config = dict(
    hidden_size=384,
    head_dim=64,
    positions='rope',
    rope_theta=1020.0,
    rope_fraction=0.5,
    qk_norm=True,
    bias='none',
    init_std_qkv=0.0209,
    optimizer='adamw',
    learning_rate=0.00151,
    max_grad_norm=2.0,
    warmup_steps=258,
    schedule='cos',
    max_seq_len=1024,
    train_tokens=412200000,
)
Each number is 128 + 32 x the weight over its row's rms, rounded and kept within 0 to 255. Layers, rows and columns count from 0. Numbers have three digits each. The size before them is the row's rms in percent of the matrix's.

# up: layer 10 MLP up, 1536x384, rms 0.0517, rows 1415-1483, columns 192-287
# down: layer 10 MLP down (transposed), 1536x384, rms 0.0487, rows 1415-1483, columns 192-287
up1415 105:172110180156105144204084120151134116184117119093128099072172142096079132118111099151204101155090147138121122142172134091163123114178114100184176119140112145099095158094144137141125208072163096134095117111117132150145098103105162101101161204116111143159129073153090145126094094117118156179
down1415 104:136145139111121130069102148112155104123097109210162076169135154134188144163152150107129131139102153091106115108093144155117137049110146108132067108171134167102124152111169098095058142092148165080156138086152120095152117095071215144119102128078150198136150166134110105138203143164126150120
up1416 098:120131170174186150149148122102124143057149111118106095111094188088106130118104145158108131142162174147161123085169111177191107150126108133079068153123110108094093121119104181124122156115092132150160139180128139164105130192101145150112125137152155114078121128128141153139119098166169162117
down1416 108:210106118160126128116116098197144102143124098124089152085180094113168108119138068110132121152151086222137056164194166131104098119112148126145137103212114187090116136143160155093107140102135136099111149116124164114118149127079198115137133155147093134197141089141129166131110136141138115177
up1417 094:147124128121194104147107076175067050124110087155118108098208119155088131128175151093107123175119151135117200161147115121057157117108153074115119044063121101106121122101140145130149164130154127139149091160137156091092176138100089118112172060116094196171138063227149077130135061126126121195
down1417 095:110154154154145147158075166102178117197188123090094115122110147170159168108095105175168130083142071078127091109089112139101080133177112104110124148126114167087131138123154125178093123125138147124159138122173098157096079109157169120143121085117140039176134135171085155127133100112136006140
up1418 100:111151149147135167131089116138188135054127140117126175078120152109189113114075105132101062176106151120105107158111136162100147115139154114117158140074111153167134135139133183142142129103167129131051109121125126082113100136142215150114174118125091110102116166127126129094140178108075138067
down1418 095:115102151118139123150125099130068180082189126112143132182162134098099099146094100137113096123113138149099153089140145120097151139147160136089104170109146101170147099120115067093158152094134099128122132117150120102134112121102126162139173142118111093140098130106145142213081107132157131100
up1419 100:195070153147138125110138224172157155179100098127153107068174121061168135126139107127145177111136124123168137133180058093095151112112124081138115109087102133125085116081153151220167070113153095092085112125121125159085160119109122119121117138150116145107085103106142057150161173091092110157
down1419 105:138150063177126083120135189139115123154106096124112135147113102188140081121115125105159150120127040106161164106116162180132115152203134140102154151156085120132135112088108151146137112144104093159193171096125146110144162129068099118150124147119112114068132164172171099129151124217101110108
up1420 098:118157140122178173132086177112152177080184108144094117050157122165117110163113100151051127106128148118110121185165170100092140137154189088151077100158104153082149114079135189143093164103149104109115125145137126093108185174169123145130188081137083157084133093150094127175136149091152123185
down1420 098:133126109122103164147085099151187121080060159137124106116131144168095180120124153092096148150088049126143125144147078106110165073146117106194196135153127095119094140072054105109178093130126147126122187158152156155140152100160141102115155116171141147117131187187156107079093158150131120174
up1421 107:145114097208200164177070193090131124121086139098160164074139151072047150168094152152101146144112160102148151145165182120105150152138121049159147073097098158116127158127111072104128100133116082151123167134093150130115173161117125076115160125145126120193139123075079093163107173097202168072
down1421 096:148083132115124087120118100115160084158141135075176104147095097073105136194151126135147140158121086094188170181103150154114088127109110098135153102126132114110055203121122116149137114146137110132098140081167151159127082123164133154158086082097117098132136107073098131137077132148135121120
up1422 111:131119089135134211150109108209147100146128102098126089070144093115129135180117128122142124149153132050144037120138119115093136111173185134145132060129196122107088186148099099119156115129113142142093101192119132113141128132113094100148178100126201114131152144132132063109088103118144150136
down1422 102:142167168146096143129135101124162083117120193145086146147139157174132136173089099145108155150084085107149156180085113106135126143132157075129146135160129171158213083093089159164153114117114107140130160156110110140142142094158172078124110121121115103191174123117103155165076018155160114101
up1423 106:138166116181188118107121126110127136098146131090117116145175101108152125144132120055060145156164137104090079135150113139165178123163071162132089093082087078161093083160164111121131126084102053152104103096118126082108112126137149091165166125149125159140091157144142117192128092162152108089
down1423 098:159069122114129083196121113133148159142119096100098156119158110150096147140121146120154114163142108145157184068170129109144146145194128172127150179101113193129129135153066115210137129154129114182101148109116128127138080152104159080142126105152142122176091110121097127118160166135096105104
up1424 089:184121132158114098125097102107132145120089092080136062143171165123118176146148168070121187199111145129110105152145134114120120131173151091139133075204144162162107077127148124149111142123119136086109116108101083179129098103157118132099146138142103189121151052072156133154134126071127123152
down1424 089:121142158084135152165093186206131100160107139144148131074160114098188146171117129121125030137130139113113073138082066132103105122122086104150101159117166159106080108096154155142088143143098116141150114167142151119116128149169149078130127078177122166107125102169151172133084151059091094112
up1425 095:125112111111134139126119130129104141160086141147149122155166103121106142131162117102132137158148131128117088132121119125111127139086165158082121076118174209091130122081100181105156067117124063041059109103140110163147168184132125200172134176118130125127094125131125131127125127053130180141
down1425 092:155112141138128161119125185141165167144110115113172108135170077158182165150078148170144162162170119133123157093104052117124065119128119177098070135128161117079184143138147101126070072152142115130102143147113093153133091154104119065102099129146124215149086130113122109121152183154125091069
up1426 103:126129148178115150103120204121208118098142110122124135106075201132125219143127159178118133094139150077107116198096132157171145088096109079089088067147131140158086138124112110156137137138139130117114141170122115120134123141163202098093111099118116114124104117128096162121138144134163074088
down1426 098:133113149167115143098133104100145200126146185118093119139116201066082133097103109129142094089189093155103158163080066150202148056115123128161135103102098163155101174151127078083158139204110164122149105099182098136156114164102140126121119076114137125142074114139173119132123099130104126135
up1427 105:100143121085101146169091149085173143134119185167165078129147119131052154116173158153098109141121133122142110178104121159173119122136165158094117126139116122205103144186143137116096163089065148167107119188107182110097113120146154107116089131142087180073116112146115155166187101173123140130
down1427 099:079062174152131093123124147073158158107105147161193145154106114147148126090089033094154112152167096100115105131140146158113165147146141179106105105117143159075070057143117131070068130143118169101130144119151060126129114186059115124129115127164143120118138071141115116088092107146157100115
up1428 105:125148170176091118108118157171134098081143099175139160183110147083134110130114110133130135115101159179059121133133156172126161114136193104140132082215143120122129136147123153160122106097114162114163170190100137139058099175154092100186146157108137168188105151147099113150091141102196093153
down1428 101:135148116126105150050163136124180086124139155113159171138092144106149128182131127141139147180119064091141102123174111042159135101166117142101124122113205128124151098169121116147106118093121115106155183118126160125102128162121164080158095136180113137078147092159107118185199144136136170137
up1429 102:129146084138161117157068154078135110139166098129066143123163181105131098112169171135126104149134158126119168138160164114058134083190137077153110077120154159102094082055139132081160186101109141100077141152105108099135145157146113097172101173171060130136130124149069102076080179188155112174
down1429 098:093146109176169140115133089155125138125140157106123142077137166142117104096129155127084141147130109147116107127098139085171115082095138111120138140161088116121098142052087157184164147151129121098135131137128139174129158141118137109132184080178093098151120122159141140103139142128162141096
up1430 095:153145103172108193145112186106098157129079127132079092145106111135147168152117091121114186118082146115155143186146143129186167102081156158100080104131182179071137158147106119087149082136202144126078084137135178174105149103170069122117156110153140092093120122138117104156103156067116127129
down1430 098:135119106136105115102161195177102160112079132126117144117124109113185119104123113110143097112112086114106097189108146128065134135132155131136082139153085138066162104126145141098090166142174128137112152142140152109108129134125119149127154208102117136168140103218153138065111111163103126137
up1431 096:127142109129149117204137104125073100124142166138107102110161153158062137159177119131093162129115127116126116147135119168119152178136091122182139130156082165123115087108140106087127157159123085169081082143131085137132045140129097129107144058144112108168164126102086115125187100157160005148
down1431 103:120129121107133130077144200075096094088074143188155087134105152111210119117136122133106089105131138135149124107102099149158146108085056144142175195100137151116086133112152105151092132086169180162159097133121132093076069118153164163106107190125111151129088125134123120157123184097148114116
up1432 090:114171152139144118116034165147107163104144029125165134067142176113170168124172119129170121140120121123116176105190098159195172229156196102144119136105105092113102117111113124187121150071149110136080128115077159191113161124165057129070204105203076118151142105136157144147135154145157119147
down1432 136:133110133129116114176151254122147116130144136188147088097132118159230129120096155071145099135123131133116141113137170124117128126131101122151120152109134118131127118114102112101022131127085126119142119114142112137108150120145124155130126141092127102124139152159116128110122137070116087132
up1433 093:103089092131123112132145154097144150118095136135189175139206151192130148102163130137191065161106129149121167107118086095139168146121105137154181148173121096164103117125119103136163101146094100142179127163135175127126132118118132129109133142115138125120102121148171103160156138119141101095
down1433 101:071114122131176106119124211144150091146167161136078126130089142085148100117153080078128094168128110079125139112139072052124088097108186148111146109131182137147180093136105114112167197117143101070137104176135116179194129107161141174128099144070172106100123166154148140109144135161113122102
up1434 098:093151105146119162138072143134178125136116139135171036108142142149148159149157180144233185110063144123159099164173061093198180121066127149116138100076142152111089143119107100149138142109122136135151215171180110163153120084102193078126215122165178173101094166091117073077106109131069128147
down1434 093:140117164089165049140108155115161152113158107108145145122126109106156116109125140158135145053131119176098081188191164102150100130098121202133119097075105148139116154099214162125134120137141121064128106150126092123147096095072090112093114098140159126123114086133126128112126102155122133100
up1435 102:159094079158112163148078167106120154163195128083183055190110147095169040127147084102086145119166155082128133120123158094079122127146120087134124114072076147067107153153113115159094160141110130097148166145145111167109148121136108127139107130165077162170077135111120157142104083100169115098
down1435 096:096113118192133128064164163105100148124146116152140134172097149176162180089098176154056129134159075160072137117157153120150119202118070093090100094117104167101181177143158109128111100070144110095095130099111141153087119189137125162136122129127119090124104064088153133154135120064111067094
up1436 090:165116154156134089168138145096090051121150133173128110084065113129136079131113188132161168147173150141099138187140046090118138108125131142132153119131145111178166126069146169112078143112127085107172096167153188162171139158161138135113071142112138117164140187106173143084087090153115138079
down1436 087:139115080110171156112112118114105051106158080121185197094173159170080090104101106130135121081117054123150159084180186097135135173120133114150141105142207129137134149114121101104159116069123151099085099081124151070143136142121098098099176162118117128092127119109141130068118125151168131141
up1437 101:113137165147151156116078111155099132176109081184167142121183134136119150150117191127125087174106180078127215113168162126108109078170077138113116132130080125138108119145154116173074078126147107118135173126138108104115115127174090100087160098112184083093146120172127132091087149123145166136
down1437 093:123141176193130157107073124146149163141134131135085105080136112136113065129162086136120141166057149099137130148074131167129108200159116112100160194126133061104130213060171154154141107118137159180127099091100078092103157125141062103132147132153145103148151137132129149148154160139159118023
up1438 086:073082105142160147131125085168191138113142145118160097153112146172134146120118154110143152143068159095109079148096137110101138126131095115140154084092116083156117127175157104151142114152154056115130152145112168103136180130127087125149181174155179138118062142106132044119151176176086100138
down1438 088:142113158092153118027121093136188092159170127081142136070133135130141125124154126098083171136080149057083115141168092105071120085122159144124155077109102044178165133098123096128153130136112109151103136193179137121155106121104106150162068198089115135071122141078116135207111140152109087085
up1439 096:119130128101114162171156131101162127123164113117074112121081126100171149142128159166147083149158152094123174133098155136143133091144180121099140120168155137145100114122090155147096192145164125176161163146184148148115085124130135079137115082082152138102100101132176115128139163141118077120
down1439 097:143161160078123122093131132082105159182096115160197195117137126085185123046107103169101129117163003136130105123136133127129084168104073155069134156154113173141164139117160079124096072077114153169142053096111155067135132127168143083099120093102107101109125103140139120112107107168135154161
up1440 032:114121117153134140143062160091140120141077082174083112135177212132088127146069158086166180192112215098164127109146074123141099169139142107130114101110133183087085156139114117130114114133160115125104143127154151130123101144135120122166107099137106102127082144129125156108068159145137116113
down1440 027:123124187163167163131122145115183128168169145097126145161143144107124152107041149168132115144124140137065114150131151107148122106123190109119134114104102102073128078127125140115134159177143151142067163171156154139046159137165103128077124121123144144085121132032114169113141109064152133176
up1441 107:056078131171156139141153120139138137161144124149169099131195182113096160217144152160167118136146138113146146119159116170156108091089126133128092120152144119160131140172128154119084097143132091112036105132124186147121103058113154118190199160136117114121119163075104150092100152138127098206
down1441 099:158085191097086054137033083121091095124098118119113164079083133169101137101063094121079139161160091145078105137110127121158183096101169111137169156088126147103111182089095148127169127127109127094175115126134118154145144124106130127161128060192114122136055167155126138102145115138135127118
up1442 106:134155117186121136192164148150166049148120093181079135137106131123132153104142134165147114144120147103095165137136133077179173149054137068165124114125147141137127105145138113181130074159169129151188125087116091211167193055090160151109090199116118173084142132149127144175120114103130059152
down1442 101:135121151166131146156166124116158107024061127128121090149146133112140083141110084122132097169154127131194165144089123166121116133137163148179156117094133108131094113164101178105132128111121126158164091129109143160128172142124121145164126165064043177141217111095121110168142097183131084127
up1443 102:141173102119140165168137094122157132078140110101075175104113085140124086158102125173149069148185138110147118101116112211159150133087141133147187135196077143140142157128121081185184037108145032184113099148182109107160115149139127127092189098134147112130091106118073122135147089121200092104
down1443 096:130126176088183087084123111138070127170125163123121139168129208151103154095163115131180154130106097146125175157139116086107068122169149105119069130147114137132135129121077111152134156150179133058154106097114203120155088166125107094167179044056178198111133148179100175130127079098052141131
up1444 113:110126121119165139187062124103158108087098138111177113157090137127060123121139109172198106109143144103116083135105091126188090072136185129107165120165096139141122116125116108173175152030115080151171145125048103199164093136111143147043194124132043127111060137081104109130176122113156052140
down1444 101:107138152077136091092154102157175124149126127108140179137114140169123157142096088111101186087177130146145150144094117102103125089119144173082100187142185159054154200088106148142139068102038136110124099132107178137106103160104114163148074092164153129118100155131145190082123141138113102084
up1445 085:085118127128150100140117183163102111147112106190151163086179160155066133173145102160195162151112117170141119148077141124112122204082175035135090146177112084137100129120125177179046112107133150094131128147120115166117074142123131125128065084194086153072176138113133126143068126156164123130
down1445 146:146119097147121139129130255075124104142104124165162115124146108131255137133097139136117113147118081135136125129140140124126120100146125108132129123131128124117118122141142102123013138149113121115157134108129113113048159124129142132119133123136127136163137145184116181128138136032133109142
up1446 112:110159052147140093163098145132143114152072162145114060116125131046154093152084117099129131185083156087127118140223088105189125117158188132137119097137124139118131097147133120131078154147120144056130098152101105164135092149180148174114144104131145127150086126172136120126137105139131163180
down1446 100:134106151133086142243132115146163120206074161113072123099126159110110114136122083117102161127071086095130116210029181163107074153203123191113123061139098144107071164129167190251141157164090122141147090111106104134112093179117164142117085094104068139084121123076103128110125080108177131150
up1447 100:171134183168107120126054161141118159166173105160114125115118134145120147204114169121104168124122147119181166128124099161155104163089090165111159122084112227181121178124113126139127117144058080110142134119122092159120162159125199141128121117181070139064113150205196103131158181142107098100
down1447 100:110086123119063138092199063093131089169147148108087138187174100135107155060114175105092160181179054122111093116090151139186115168148125114107133127118096132168184148112134108136160102087105092146118081155178118147165114128110143096135085153095121108066177109099083118111142138143132156133
up1448 104:125072146102095111121117141139105103104118116134114084152047168126110155132120091052231124116114161139043127156108143137151134109138119157137148104206160119104105059089097146141112080148149103092126146103203137081052114160089145129118145141162113101109064086097144142120107162109046104129
down1448 099:093107079170099116163114122161075126165147093087178106181088080150121108096131115146132122128138102192166140111116120163093122112119151121099146157142077142176118161132102143109117148079150110144109110154135098138136150167118128170120121123143099098110130101092136119179120110116168160128
up1449 109:133120111203121161190114129172172134146133077183152090233108139141082118161116110197168104124093145109118132104111150174075108136100139117113083106153123125203081145163066148144193113114091128159147142131114122132127132144149124136187102140096202113117149163078146098106080153186194106188
down1449 103:117117122155171063151164103132094108163126112110153128098120176116088099095165187129084177110154112158060143082117019194142154115163099112099129149091138115124179128088184064120141157145138095128081152170155117104103107130114115053125102069163129110078127121120117067131116084137144121051
up1450 107:157113134154092141136105177145151129152143115127098152134159129116076150112055172173147196138151151109118135154119123105101058142114125111166124119100182142144112166133143126092103101113134127130110172122109103155131154170124176076088134113129106136125117038121104120139146128138135176099
down1450 108:083146139158092133154161111104117152197096130122198179139138132197133146180147092085090170102133100145118155150142100155120151150153162127141164111110149166125127121071097166218125128160132150162098099068158133154104085113132107133099135120123198133070121120128114200155129141107162115111
up1451 097:176156147115179169090137091151171115091091121127116115108157174154154130140112125154098219128150139131142079116139127133161090127094106026176097090151141118171073109165094155151153164120155110140148197177161146170138133069118155099134089139122132160139095124102114152114184122176109150123
down1451 097:124152148077111137117075120110104078115124112142122150129149114114113079110097154187135127125099072166174139113137133169138135186144111122104082086137076125097132103138131159161096111133084176112180108085081125131167188176087111055066125159145131180146144059112109096142129106174131096136
up1452 095:130095128134101122088106178078131143220114101182157081115073122109136191157142132151176180152160127132145126122130107167148129162176128103117082117132094108095123191076142151190097104127123126143145124169089176103093165147096130134130147174108073155143095154122189095158182161156170103103
down1452 090:132095138167102112146135132155130121082137172120127151100078138197094064126094154141123101118096000096103135123127088090098122170181154141167149144104131126132142095142128092050149141111130161094150129182115102102103134120114139157159163115159073133134098123089105121109098094133088136114
up1453 095:090116135146140125089100137164092134135036062096094103151160138086111148117157152158139115140142140120158128094164108157141150157145112131112073097138101183170159124148090090159135137137122041156092204125075112109140111128147101198183116139138123060144080122078134181194142093109130077158
down1453 130:079139117146117101134120230071124137159154142174123108126093099144214105121087091040138100118130094132162104113119153121112074167126136119157173154092112150047122129122108111085053103129126110143142098149102123105209149121128126117196142150115140149128124156087120103125152134112146142115
up1454 084:142116177172084090158141083125139135138158135103106081165099107187169110104114123123161118138146162104118136174129038156142132112160154089054104150093110106124102156137165123169170138157131153101184115103132151081117186147135129127149203044084113098125114122106154117146189165127077106081
down1454 095:088124150165183151125103221183153125119142121098173115091164155115096134129138134082135087144123033111144100096148109116089135115061153117173160145149125166168065119132149144058142101099122097099104126150140185099169108127110148121149107127163111107111125121179074094101129129148120172157
up1455 098:104124113123152146126154116084117118096093129152141172074082079113065122155104144138099143130131135138085089152175177085117177149136145100167123140097137097099067136151083125098178120144119122167147136143110144139125136116154186155109117151169126110189117136127146105109154091102108119117
down1455 095:150123063082188121191192086110119069130136169104110200117106089116093131198146126130120147162172125183058062145102146118114136056162113094127152146198153069137167113096161146104180141110120087094108135150096151136124108087150115178153133113120097129116138124107084124139086097172070075118
up1456 106:119196121141101160200111132160116102095111111112136125073146125075124115124142127047183113157132164094118118150105115154133064113139113120069125110135058168040083123093139073073158160089152136179091151095139096128101113180171145171155132118138113157151113149073147121168129174154114145139
down1456 099:146088143115129177151148151149138159152117169146071094091070169114166079110147117118135159151109151137145122127139110130087147085146034145113157157072136166087145109132131046148120154149162130141151122155145147144123125146075150190097151188110132111098124121097174160118081137043120115124
up1457 098:180124087141112140140090122126084136093164101168135091045081170152137109134113113172098184141168165121108165213128160139168030200132164117182083120105118120120116166111123172133092159104148152166131153156124143186096151195134156190123170133140102151167078103126111149125173134122158082130
down1457 095:137136124152096164111083138057101153186138201076127121139117100120124152097059096172105100060080057088091126103131108125077136197137087165121115141173128208132132119124113109136121163103137167142136169105116124054106101071133137118123091123136143101136118057047114133148112092165095179128
up1458 097:087220095135055129087101129139140158197146123098207135144108096146043173106114116086094147135125134096115121140127170163142089117161158052041113111179110167109104150100088094106115112096125062087114161099124127137124078136141157111113113100090152118131148160132110069126126099113163151169
down1458 095:085154142117168121146124163154161088084088088105154125173143175133120150132117118158109125099143024152105127152051133123146116138116128077125098141101099086090107131119194183120128130148165140122160128123117101137058095146164151151125165146158109052136048151120097144133171159148073083088
up1459 101:117107079161140162152150124105056118081088089100108127102086148146141085104124074098143090132113157200119150110112129173094159060174107162171152143077155117094140192119163125090117144124100095090099108168139124113124135109087100155081091131186163125109077111149136107165115118107114087119
down1459 097:070172157076119087147121144155144115110100144132116167137138159128143146166139141151141192143203146059059125153123112066103218145191125128145104070090134157133107111106137108170113083131130183100158128107131120151098147129119198128096125144088123119085144140129145125142130142076142134090
up1460 102:129110138150115114180140054168114111077099144154111100108136142196152129138126094113105087149130128137102108102110125142081083106113122116176140144098122154156083097132065084119138073130098116112143145112081146139152078118133187114147078120076088149127151117155127177083095109126136125145
down1460 110:090155100105151113177149164092117143146123188161158126154128166178157123037032118142141108175113157108107157094156124108082115075126142094184111105128153122116107126190149163135086173131106177139142149154161065167082118084100119161069134153100124046112126162178092142110102131111083146090
up1461 098:147186129164117197119147227144076089117085092149136129111123109111109143122162147128194116139131116123057142120133126084083092189153154136117115051154141169113132123103107121122124138110117118114110123158068196092085138082153131170158093148199112188162089153097107079074138108055140151079
down1461 144:133114110132141145158092229102136098131128123191138139112109130131206119133101156034104133129132082125122107120134133134118129157124120120113189120140132128073119098136115125130055125111148141143156124144153077115229115121128140135177143100118163123125130181071104087136119140113165117132
up1462 101:176177161178136047162106154121152073148125127110156166133135146138145187129075127135145118153123143112135142211175069163138108110117104052131065080182144133101121132139099121146147125090101112076157113106092104181089149169097136110124120131136134200084118124178115123114066112169144117088
down1462 103:158089166101140154145137188170137111165120093146188078112134113184184138099084124141113102125116087133107195162102110146132053079127108078157134107124100178142123133178160118134093092120139157127173153101170170111109123147128080152156104116130117117098129153100063132114088116101114117123
up1463 093:191137117149145138128080125180108121138124145130169127147088106112131062144118190115202133168121133151122107145113105110088118137081146133161143145175138139116149148125109127143163102117122096101100130174099131072153158113123128157056156095172128144035082173140072111108129183121083137109
down1463 097:142171093223120130136101194109133117134143113089095149102161109151165116169136125096169137068142025101103112177163159130108171152168117127129176097067137122142135117127138180094088109080124124124179132066116150116182166134110126148155128185130084151172145172147143170147171099179137125098
up1464 103:174118169185120144122116146077044091125153097192102092125092194106092121118106104124139176138148158119088073174116154135109047084116108141189165054139151146119135111093114091156118138160109131124084112125110131176160157170192097093153145121165119105197154080172075086109142147196143100132
down1464 116:144106147173117094104196149174112174136095080174165165177129098122103131136157118097106120114110081166075169133096136118136103132184096130157169109120170152126082098163184112088159120130179115148068092167119176171132126146120130142201134122131124083075123139154137183150134139106118139158
up1465 102:056118041147158102172111125155112079157075159117080119152120141118131152147074128114120107175209136048093112092156176108125137122139086134156104131133119150092121215163205139117120170100159095135083028100101102095129082110111141099154167083115102124156125051152085119155102120113188098140
down1465 097:132105063121097176234149148151113093163126111120135144150124165132156133078111106103092188109130094152155111099109129121168098159094134104080173127148144187107178180123131118193105136166130152137182106136123157134114193144146084149114072178147153183108088101137104092115137087095105107109
up1466 095:150121118170156139128090147150089113142077139096129102090109131087049156122106126073144081122128144095123130120117171181112131137096126123135173110162098137110126140094135125153159103128127147084149108138089141118111136123127078119116125133128149139091176143083069147150090064176148143093
down1466 126:117145133158152143145111218155126105118135138107135172151139138127240113098153093132130069095102089104147124143112128129129139156145160135150139125100113151206149139100137138138094118104087119109188107137162149138184162135128177169192090113110152197145106173155119133130121147155115134132
up1467 109:154134077165189099156093192117130072089124155113062074045123203126119149122143155107195089139156159091106126176157113079117169112109130081139112162129078127115105122132108098093101138136163131055142109135132115139110150147080147183190102102139146151185145160161100166144152121107119070081
down1467 107:163082112150190180148137081146185084058095137101189129144111154123094101091156126117082113147194071109131061173158110188081137188163135128094108136096080084120104138124098114138151095099102097126085111160193078141104137157055132145123117086092102101171132108184106127233048125115141137089
up1468 100:084116133146127138110108126190136124129146087152127161130148177133089122152182166086192125158132136142122092151100175052121137128156104100108124089124154152131092123142108109125135124097132077145087129195140176156164166227095150108149156103149113142143139143157149126140088118121133149108
down1468 094:149148171109128159090148128147139158093107034130139137116115152142115122130161166101193140168118076177136133131141120052134135118119048142127126144110146131144115154174120103077125143163144118131139165168157148091129082177150122075144087072130112130122113173142144124158084173105112176140
up1469 102:138113109104221146102135100138134140102116139167112179125099193104124115124172055194075149144155155169055120119141138103089184154165174164194099145135155091084100140160112115109096124177106146113106090096098098181112083080128110107149182156122081172087085102114084088113070137090126123087
down1469 095:130130158123148192165113129149102143127147094149100092107069150069158170113088151131109125158136183099064129062163087132132116153077094118155145158136136131067135081078196104126115158167103079101066205013168154215126195099143150157130159173115150141125148172114140134065146112099119127140
up1470 098:137091123129168072180125158087110114150138138081124132116108169094132151161084127094116175150167149140136133079110183159180143143148157083104104080101081149149132082177146152133104129141081134142082114157198117096083108168117146090091166073149162123111148158118144077129181112141095161082
down1470 104:156102082107113158108082168137108092149097117039126089134109090108130099121124135065070115147171089164171148125076167159173168185117147149154149145077134158115097133139132143133091182109091137114137153097158171147052120126120064149117135144115163148128127113161181152161163111049116136109
up1471 099:090160127135122137166136091118103093126182130098122176155176136130123161126164122187122151118160135110146095101156103081105134131115179106129134065085120129123106105165177145147115102067186133094083089092133178157121086058086163143129126109181166153080138117164137192097157105145127129130
down1471 099:151079105180055110142167091161152136117119165132130182174100158093127116086127108132119138096139069137130117113068110166152073101030116094160121153161166142132156145116131071158171117155105102150074191121090194114154129135105170148157125134155098117091090123150117196151035150159125071156
up1472 112:185129148170125153083085127172115154107124158118172124023090168143117139163113090134105127137145170073096091117099156158079079139138158093133119116129077103098086139100115144137111100114133109152130165156133148144093097164136144155165193120086093144192125181114143138113161121182143100127
down1472 111:141070074085123125111082092158085131122140212143091101081128122118112089117161178142162153142167156047124121156141141135081155207160121092151143163144204076104064121137121104209168156132129094144137109158151143207106129136138165195095095117168138055102126147119083128155086151116170076145
up1473 116:111101121129111121110092190105163129091170129129107152153134160122161099135055112108115128107125171140093138090124133176150142126087149077178147114131088190108074148104092158167126082097139124185093099170076202132142163071186159151153101062120110165124103151133097110154098132163108139108
down1473 113:106068109133158161089128083136140084138119116106126152155139125157085180160104122137179076200182119171062117043097128087149082133077217124084141118171102123140136146158152105221157055079131062142132071127170134106130125137162128185121063100144161123134138122081123122144121137147161159112
up1474 107:120136102143148134112155090102071126167098145124166097135121168183172140126080100151099112142127149100123150177140125125130133111111097115163144123157108148099122101102128085135133139161169112066184105108104111051103167123137091112106125113158108106052102120107133132120082128080126132116
down1474 102:153090080127165146148117124114129137156107106138110133112154114126092047148120138150147144164078082168102116104086150110106081154195111161132115097158143160134176113121095150070104103107113148094098167096120104136124104094105175084074126159152102084136187149138166128146097202163147126164
up1475 115:097112144172139238190108116112164143065153144134075082132116169128090141129093137121109192167134149120104134137152132141124123135116114120081108060103116156176096155116106144142130092130150142038132190081129148128063118172121078133113168137101138116121094162151151122158180118174102060091
down1475 113:126180143088175212134131105137138188152143150100133070187119110148118084131113143119101168111105141141092143139158120156128172086118117116137136136072161137162042196160075096129166112114103199143107172060167161123143118193104162104126150147117154131134104130158125142120100144150093064091
up1476 108:140195169141096216106131129127107126197125159125116165104178124146163110156158131089136198127118128147103116125204061124098095151126120146124154114165095159102130167062079141105133134085088054097091120141155098176131146081208160132126096106080147154138094145073085132065104086115136135126
down1476 122:097136130162154146130119202119167160134115141077180138115178128108193100144108139174123129140144100123062174145166102154124154093110142195117108153132127151116180147146105138176060145137189150153090125149157108155058084149145157119064151096144134149137149132087079076147130175162156084116
up1477 100:160120086178086155150081163155136082055175083087098114117116133125087142146125119160179137144120130109096153111098168134150123163160132076116126086153157180119095097113064163137107146141107076150074143085122105136122082204152177072092046141143119117128100093120136143152144150108153091223
down1477 085:116178167125081102152155125147144088167133090091155118156143099128108079108130132143064107172152150142119159141114114135101155172125092085093146144083084090080100123117113155149149122124089099127118142217131109081106130160135066049098136149166124155074130123126116148160139129162138128142
up1478 101:134126120179152177150058141133073139136195098148165127163151145159070156165191108128159168114109134158137159140133119153142143139147165130088152111090137103128079101162102144102106145089097094149150125129054160121133164200040142147121183116156116150112123140130156184147117131163123136135
down1478 097:136122152176122118166110146110078132144061109103153115120110183110145122183130136112161056134083050155094099132193150159151110106122115167093147152114154123141107121158146054139094110135102148150087098149118147193100138156113133146191066104206109178130103112132131150171096092117084117086
up1479 096:167157134146115132148101142126072120144185155167144129055169118189151060139184070062159108140134142104138154152133141134141146058137105098142126086115133137127098140159138089166124149054100123124208128120120124154082108104161113127163164108121151111145060110167138134194149133127135087142
down1479 110:127115140134134167160115146111069075130129124171137083122104097141226095169112104145113148151125136106102103133135138139135129071077092082197137103130138141074131155170156120122062092150138175173145117109115118075134163138095115164144076123137109115135154084176132175096110120085132165121
up1480 095:119087099152165118161071120091142134081164153184139071083152128141077151135123082141122149131137120120178133151122127153164073122048170143096090163156150110153092070153142152101120110162140159031138123164134130169178104154130098093110188073149136104182113133142156126159071132137126103145
down1480 104:168175140138075166154191199123155190087155108119161119108157155130170105156060102114127146071125096142095153136161137135155138121147208154110124111123120110141105137121098081105089115100125171177197143178156096144060142113116116174162180104124109149121141176109093167140141125126129174109
up1481 111:106163182127072112166046125143154137092162129148075168110123134073086199102113159158162091160086151077138064118102116147134093099144132113135150124149151118174148197129115130163130130074097125115164155139166096179167148110172101144089148154199085159150093152123103096145130096122215097141
down1481 101:149145169149100165098140143141118110092172101167148095151114148192106119143137096118099083140112160163072103182138114155195120090146121160103102156135109148147121108116143125169109104083122149122160136166044055160137157119112130138136135215203108127141084128157123083151096119150132212125
up1482 109:122187178161148146137113100099038109145149118146157172098179115159121143133124146118133115190111126129106106167116141144137114130135197130084089105139139104121110112089116107144072183143128147128113137108126124103108113134173104146175132117121147161118100085166119156103151119149162097087
down1482 100:155120157078069103112179080074143114156123156138071133207103128138114118075115152101087117138106045119093137126114131124099127142118172182149189185135127175110142112122138140119161102080051127132130132153130078201122131192149136117153117129141214133087123126150117165137175123119116065096
up1483 104:129152181113142094138141172086159127146133101108121182148128081139155140175136099095082142169099147123140096075139089131110141102103091143125125074112106121204133189104139128084141094132094154080137123168108152085159144114160085099113163142096114103092139139206139073107164177165164106137
down1483 099:143154103089117159163106104102142130109173103071057146083115108123120176106122135113094162119138121187101124122140048138101168102102134103133119110106111139086128139080131159134144160135119171137129127120158101136119095149125125115127103164162124117106089151188117167146147036131135122101